{
  "intermediate_size": 1152,
  "norm": "layernorm",
  "norm_eps": 1e-06,
  "qk_norm": true,
  "init": "normal",
  "learning_rate": 0.00147,
  "beta1": 0.95,
  "schedule": "cos"
}
Each number is 128 + 24 x the weight over its row's rms, rounded and kept within 0 to 255. Layers, rows and columns count from 0. Numbers have three digits each. The size before them is the row's rms in percent of the matrix's.

# layer 2 MLP down, 192x1152, rms 0.0877, rows 49-93, columns 144-287
094:135161142144185110168148144161135174142090146133122128131178100150138138127156127161121141121153113122141107112152108152130164190153137165134124157121138116109143088133144114126179122184140138107140147102138160114113107125096127146138128107149143159128133127144148100148150151132106128130142123137141118100118157114161130144141128123132165137131119162174100079123133121112117142095097136154130154148122111137155162170099109085091116
101:135143176155128129140110141147142104151145138092135143124109084155152129130180102071089120123128132103126157188114080116114132093108106152099120108108152137143131126114123085075099122152109142081127169104132147105110143146141150157076161163126134084099099106138119200141170142104113097122128153127112145157097138117133133108138108107165131116117129092090170135116115114091089107127177151130090153119121100099114131100111112122107090
095:120171122094127155127097101127155127123074075148131120155114118126136150133119132120111088104153140119110150122130163116092120092113143131130135146089122132114138165103124122133109118091131135111102134072138137137103124142115122137144165116141131114092106154137108120104078103144102094117137138148147110158134111130136122112129132154141118126063122104117142179140154144124151122129111141141108176129089128095145135162128096146138168
099:115098118189152117161124149145116143097127107144102135116108161141167091119127114100115131166163164124136139168104148188140135102105129195163118179100093105143124108134204104110121147124134138139147146119127128132122144176112131131117126151161174142083168144145124115151121110127141137134159161135114146133085153118127131159133136109200148139152099141121121139097098121155099110160132186116116156075146106124160115133129107165124101
095:066156111153112109168142145151159094096166166108106136141144124101154112099136115099124115119121142141113140104088142132141149140114134171110170114119133144118125169160111165115135136090088105133108114155129119090098146164084162157135117131175139116148126130130140096137171166134104184126087163157109159147126143155150159128136115158151140135141120125148153136157103110162113121150109126145098145189149128145148138088149128160152106
112:143097128116139092106150141174071115111121123110106122116103095131111139103125088110110143134091137160072081127145093144115143175116107147161142148107142113145106131100098113121161106095122122122142101167115142135144131099160084131087119110087133126129136118105128085089142135125145154134137109108142134099129134152125105096135144161115147109126131155172112124139119140136133101112121131076135132109141141134119102133125108146111146
098:122080128129177128103154126107112112125132120121134109115140120160149108172110153115166106154110100095152135101111123108114116143141143097142133131116125144130125150131130156102088127072092128096167143141111123144127131132140102117094133152122137100165132086163125142115078144104104124117125198146105112142132119128106152158115126127157118154103096110155118114154132147146143112145137144088089097132155127131022114123121137079104120
103:101087152102129139131113117125141094093141133102114181114038158156134108135101156108090147188177184169135190141139120148082145130128130115134135095136113153095147148115095139110143091120151113097090091148110162130165121152098116109111130125110130096156119133128111116115106108130136151106115158116136099158133148118054166109141148135166125104142101166145106144093099119127144140103118120128127142101106120104114133123123142119069149
095:171138152171161180174103123104131159169112123080093116124160091127131100150092124115150174117127080126096106182144096101123163122150137131152106071123123118110167099164139187070141082138098153116141102139086130112153124117140124127155157121119160149083126132087139171105141089134132137156087154105121111117151099107091076145122097140135136136094098125177111096093120129129142167147132159131154116144128165161094137119139135095127128
099:156126126136200120120095130135115113090097150156086114118121143136119134102108120156150109127124120121176103139119109124133126134118118128123113135134115119118180132145112127149135088131155054107094124124122159138079130111153124143142116113178078137133130121195118126129142154108144180112129104153122174132139120113121114122137146117116142158126119108090125150122143127131121125183165114108105124192131139137192150118137105137139141
103:125119094105100134155108115120107131149154133108151123135090105113130156118130140194135147141103129096109108128150118130137138167097128084186087107131113142123140135154126123143081159095130126115157169144093109116136122124105103103110125110098084131146134154086129099117119122115134119087116128129120137125133136142142057145087130067076127082125116138119142143144113162151083105136126138131090153106100128142121125113140146138149131
092:135125167116124118119156135109126142136083120151117175087115149120150077082107127123070157165139129124076100124123132141127150185105142147132129133118104149166114138081119107157135174067134174096101118116136107100123134161149135108106128110138127136143123168165129106176107081119115105104114118098139157165116152137088077127067141106110125171156107133126084100080117143140108117117083138109153134137112132124153094171150133129138121
105:140121132131133129117157093112091120195142143148160129147096102153135150125129068119168166087164146131127109122111128137085128151150124097150134106119075135154152144113122117130109133140172099137104159131099105114147121149083136086137144095112114117141146079137093115122130138170178128159088146110131131138129122124111180112119113123102127169100148148102123144114100101156103138147142132119131120129092124109132111124111095077124109
103:126123141127184203124141149127116163170099121109121139102157108127133146126146140165098145127133093128123104124127102095169122099144122151147102125162152133192138110144155168079166111143155146129105114128158107134171118150142136125125157114079109129126137141155132091126112139138149123107111169075161154118118153126123156125148108129096122150108134094141176125115141127153118145142152131099129109126111104138114140128132106151121130
101:124118148083136071115096097152112129147084125118119139132177124105162095080112139182135133148118114168123106089128133125163122104114164100103084121090175126148113134121150109156121144127134141109119113109150150151125080080184121136118118094151142166159140144116157115092148134189125138149141127135163146096154144120113113143142131157148140139130114132143154155114188150111157136112123130119148103164163087167138095114146162119108106
103:136163132122121140143082139116112129133127121119131123098107109127113122129128128115134116133148097116116123110133101100141105146134124171142121099164128117132129150152095151090117138127147097108190160094135153153104160132136137116071097134065117117152107116102154174136081129083134135080123115127132143141127154144086075129094128094127100133125138163119160085182103128149122166117123142116122146148115144106106155095134114135126118
101:137109137154093110119178085157141129095151098150108118099140133119076128131103145101092131150139130145071156169110101146173127112160136126142153134128149098129069117166123119157167147138100126135130142087161133154125131126183138157150120130090085119125148162150092142113102159113139130170144099138145131130123134152142100118140165174121157168158117115137144120156094148107146153150103142121146147109135142139110142131173124114147148
102:132115131138142155144091113114147094136138114059087086121112151175132127064134109083105132135131147100161126116123154077125160134159090111129126182123110126101101134104110142139111113107116114155146121131126125122138084107149107107107129131125099114115130152142140177102156130129125130151139137123126136109118130105152111166096139076150121119093149121133113103131151110115136120136148141139109113129140101123138116107070086150092126
101:133137143111153135082148126133160105078127121142113144121175122089141124132152129134140137123111135130149093183151129116143107141089143108175135118125122124119107156101157086136148118120171131082110091139107139112093102100134104057081099133143127160130161126122137154097153156142157116076109111118087072103135120115159126068167163134059108149099108158134127136129133133111107113156138110109125095110110113134118107120130150142078106
096:136099094129171098118140141156184136126125137123101139087154164093131119107131146157123108119119199117135159146132118122106176107121134149114128131137094133107108161069144109084111107117130192106152161121115145099169106191129123115152113106127136152117151143125142155095112095150109156084129131092110130149121120137045114110126107114162122120138128116122136135118166118156113109109154171138111102108120141143135139111121129133128099
097:155140109099101089133116134117186133144154129109127110113185109107095146151131128131103090107114143109122142108137152111150160080136154163129156099135103120145178128146129159098116133131114111077119135096146129102186128137160176100137160169154118128120121127184128152150122127126127083198116173157126113146119114146116133128110192114175124113098123103155125114135118122173144153128114140153147160149138138169129117109129123136089171
102:105148120096145165147124139126120143128113137136120138135149140118124131138093127185134125113173106140110122178139110139117133128129139120109096176109132151083142106147171089128117142129154138112161117122098120098102163155117096117129134090146115099141121072119092102125114174098135134131133138110112067121133147084156139116138115114123112107105127122109160132113120138123085130126120096092107113110132082114137135188129135081151131
098:139118147143128144159132129165093115179141123134147121118135123098115112090083090147116144142144132131144165137125114150114129135135118146122135100125135091132098097126128105119147130141127105133104102136106141151135160126144130154091114095131105137103154128122148102099139117141129085170085115121149129104162097126121107078122136141111126153131129143127086124136149169138173094112139124153109160104151113086118113114128141097143097
105:148143125136126144090164097159127120136098123088126134184139089104141150106140111147113103121107121133141104133148108090119132112137112098158119171104149132110092159077100087152116108126079128116143097125115160135166120097126119123141149109120129156128154147111102103103148127157113119137123135143100145154141144113120164122112132139086112108162149108140084148154107103121140165128137138116115105108097169114115092124188156153102152
103:105082121117142115149139096121117120136121148155111127127148132148124119107079193138084091157098108139123133118084104143139060085128142128152163154099143140130139151112139136134147111155101087161152139105158124130128120074178091095166130141123155127089161129102121146131119119084135172093138148123134102074125121116139109141166126118125168122119158095137098121126133096132068108115124127144136105168106140134122149084101109190061101
103:125110142132129108149119157110132157119117169107139106140107130107084108118120144138134150083101148106130122137141136133110141142161156154138129133080108156116144124133150111173133139120161123188146079126120137164126091145117148119144130126123121155137129149092147147145133136146140128136155091105096104175089130089146149142089171089137125099071076172160082109133098101140165166140106153147115135127155072112157160110137133170095109
092:121105156109142116120147170107114119116135168135156132103146085143157127132092143137099170174145114078080139135131085136109136148136098117157127095129149135088148107109110121158127140193147114089066106116130173096136130066172129117100149124106118094140068078115109127111125101112101128110116117129107117121178120121150107133161110112170148128120145129109088148137116078122101142136153157102113138120105149162146155130143146115121106
094:129106136133115107147114164140123143069166143186113053105106144114129124133134129161125108131140150159136144098108120124096103121139142122170127166103142166066142151142106151133106131125136123105102151110126118089143136114132103175154162131145104141137129171109134177111125150118119102166113108123121131136154083162097137139142158129125115142156139124142153143093167077156123124111141124162117125135122135093098144135134147143108109
109:140124126093135111145151133089130092135082117126081109127118121211155113152114100162134129141135118110136141119150111133126156131154118167144150158128106117135140111149144151141116104091144116159099108178135143145188155082143131130101163123142179101122111140134118091088137117107150085166113148139179128160067138114119144165140109125145125137110170117129168132106130115125175141081111132134114164106156103174136090129155136103159116
103:105142089112090157127147111164098134111093081171103086149139126101124143130078185150114160099137111116098136129154167115092128168140113126089131116143133107129130120107106150174098124114170120138142111088144142109131117147102106149162137143129139133094159078123138139137142095169100119139160121080159138111156126123101160104133126146116122155129115170163134136122098128116069105122163119148127121138095122111171110142127134100128118
097:110123112154128118173134145136115120085156094127122102098157135114097160149184134067144078117112095123115102118112071122150088151082160169140105062077122130125109131110120121129129115108117123121147125158139136144086105150113112117088103148089112157118148085089155146108152108115093069108141108124113097153107101150128136148137142110154159122144117069145104131128196097131111154084111142161174141088160140113139119112149108103154168
094:119146138123144105136148147090128112163108152153110113121166100101119167125140132147125135088118140155102144164119118128118103085101101145165083128154142134127113138151160159166150109108101106151116120135119126118155101113140112175080105158104113108092102112162149112096118121111152165103132141093129166189089091119123111140099109133100150135149094134093135137161110103106097147158175191122134143129086084140118142120151137138138114
095:130145132139162133160080094116137118123155120139123170125090114107130099110112115099099116179147102125131172120138113131104144123150136146096143125128153109119145110201114145111130174138116102112150113152099102128125073109118114097126122152138138115175096162127102157148151100114117171078121114146131104168135142161131108110160106125168116118145167103106137098112099157090124123130132150141147100139124147164114160094091089113104165
096:183151087140137165121125159121111167131103092128117109148114111119142154090169147107136135088117143160079084077131128153096158165151112132135088132173117169140153102138144158114123158121182083135080121114127156127083133100106096170101127143139106143089106142118108142097096141110135136097123130122143137112153107146157148111107128134150133142111107170107185089113157088095138174136083152089098097125131115118156106151112120153178105
094:153148125129128117117137152142128170131108144082082118140133129141149130108115090128126120141133089154110164078128115121165098198112110081129125179138082130190131119179125086071096135144138124150124078080114137112149118126121175134120143114143131092136097107136132134119120153177142146122129120105122139097143131116123164123136127150119106139142139172119129131115130132141109129124137141127104160128140115157170115126146111140161106
105:128147108121115143156115135147159114149129130154119144103125150141106094121117152147087112147108158115136115089078114125125127105141112110126133106135140132147123118139142121129137116116102146105113144136172100175150138103139106099192108115164118129160155134177143150202086112095094123183120115113130122150125140128127122127097160127145087159105119098131129142149112148108125130122123127198117077115139124132101145159127155136187115
094:120134132125145172106179138124097167105123101158123129133094114157104120152151144136124165170162157157104141153128145114123130115116147130141154109101125173095112121112131148111171095148067126141155153194153148109147103183132094111128170138151158109120131144129117121165088083135162171165143179146130103109108135124125104173142127112146125135125121137140175131138092156122131126161130129154163110126135163140120112120178106129170140
107:128116159117076141114149149113134120107150125111145090118123147102166152127156154096149137138140187134156117134116148131101133098137130110122144142153190117110144119102131173129136108094102152059114119191117110149178141146172138157122096111140172092179161125147134085131130163139120163134142158106114118135084109144144156103126149128135112161163099136169149125189128132110110093150141117102181134143136163146137153144140118145090154
098:129133103145147084138145166152146134109114059174127113133098128099110164135114086136120127143153101112114112168100117085140121171133116108137084164143107172108065126101158138177120117141135176133075110142121133120155135124141153164151116135127127132141131122153115120105132165132146101125146079158126174142128141159140114112145121114138149127126136125150110134097112112139141168119116117089126127107069175129117135144107104125088148
103:121119167097133129062085145131129094141121146145141169051113162142138141135162139144079136156104094118110139176143195100121156119118108151113165157139136052149137146139131102127098161104139085131120150132111084159135114192133125140083157169190146123153095148141098177144139097129122093118112104134118144148115103150101107114156112125108119131132099141152113071120132130144130137136092108150118138120136093110164122123152160161115134
105:090137044161068112144138123144156106098144096152108127108127147113108156157164134077129153093162101080122117136137116125107140101146118167091146136146110102140162144134126149139112104144145165095140103156143091158124147139138071133124134124138106156126169134118106114147152127145076130098173102145137110139080142184107118165056156128145137120117118127126112117121120091095132137141107131128160140105141108134122165161143150126086146
097:159116099115161146162147190138125196124125143167127103168161120150112114080146106125125119142155136137109146148153135101161116128077135126125122128153122160144137113125150177125151140128118150145098152166104094132143127110096173094094137100132094138162104108114087074133098119117145165183093103118145118158155149150175140139135155166133140162095133116116135149133128101134136114074120144138149109169122120087172141186141127117141094
100:107133109099192152123116126115129088107124143136110105101125127132140112121129140159133165137123137139111084094114121146119147112081123089170094107147095058143107124106131152123139162115134166102125112136129123125131119120119109130143105085104136070091145117101160086134139098117126126104143134130157123137075161113142122125108080095110100099086109116093104095094152123136115174118055125122131086147167124127109136143148167075147170
099:141140161136148123106129134174130119133110094143158126153148129132115161180076126136124160179113116164158100144091128139153117115112132183145127110170157134146160138115152119096122081079092111152120116174115135114120159115138120118151112160125140195122104084140136107129084117150113178113117120153149105123176099137139128142101145128142121113118117100134082142094126129129099092121151089133109155166174145158128143100148177105109138
099:119129148108097119112116087135124077118171153108136139145127159119128133151129148120094111089144128130105144160148105138096159126140134119141133178158148129211083083108096131154162150154119145123124137121137090143133095066116094120114122100108166139120158138104129174113135106122111134120132097116114124153119115106105143159122186090150125146139088158152114163106150155126148082124099160145145128145156132113137157083145145113112129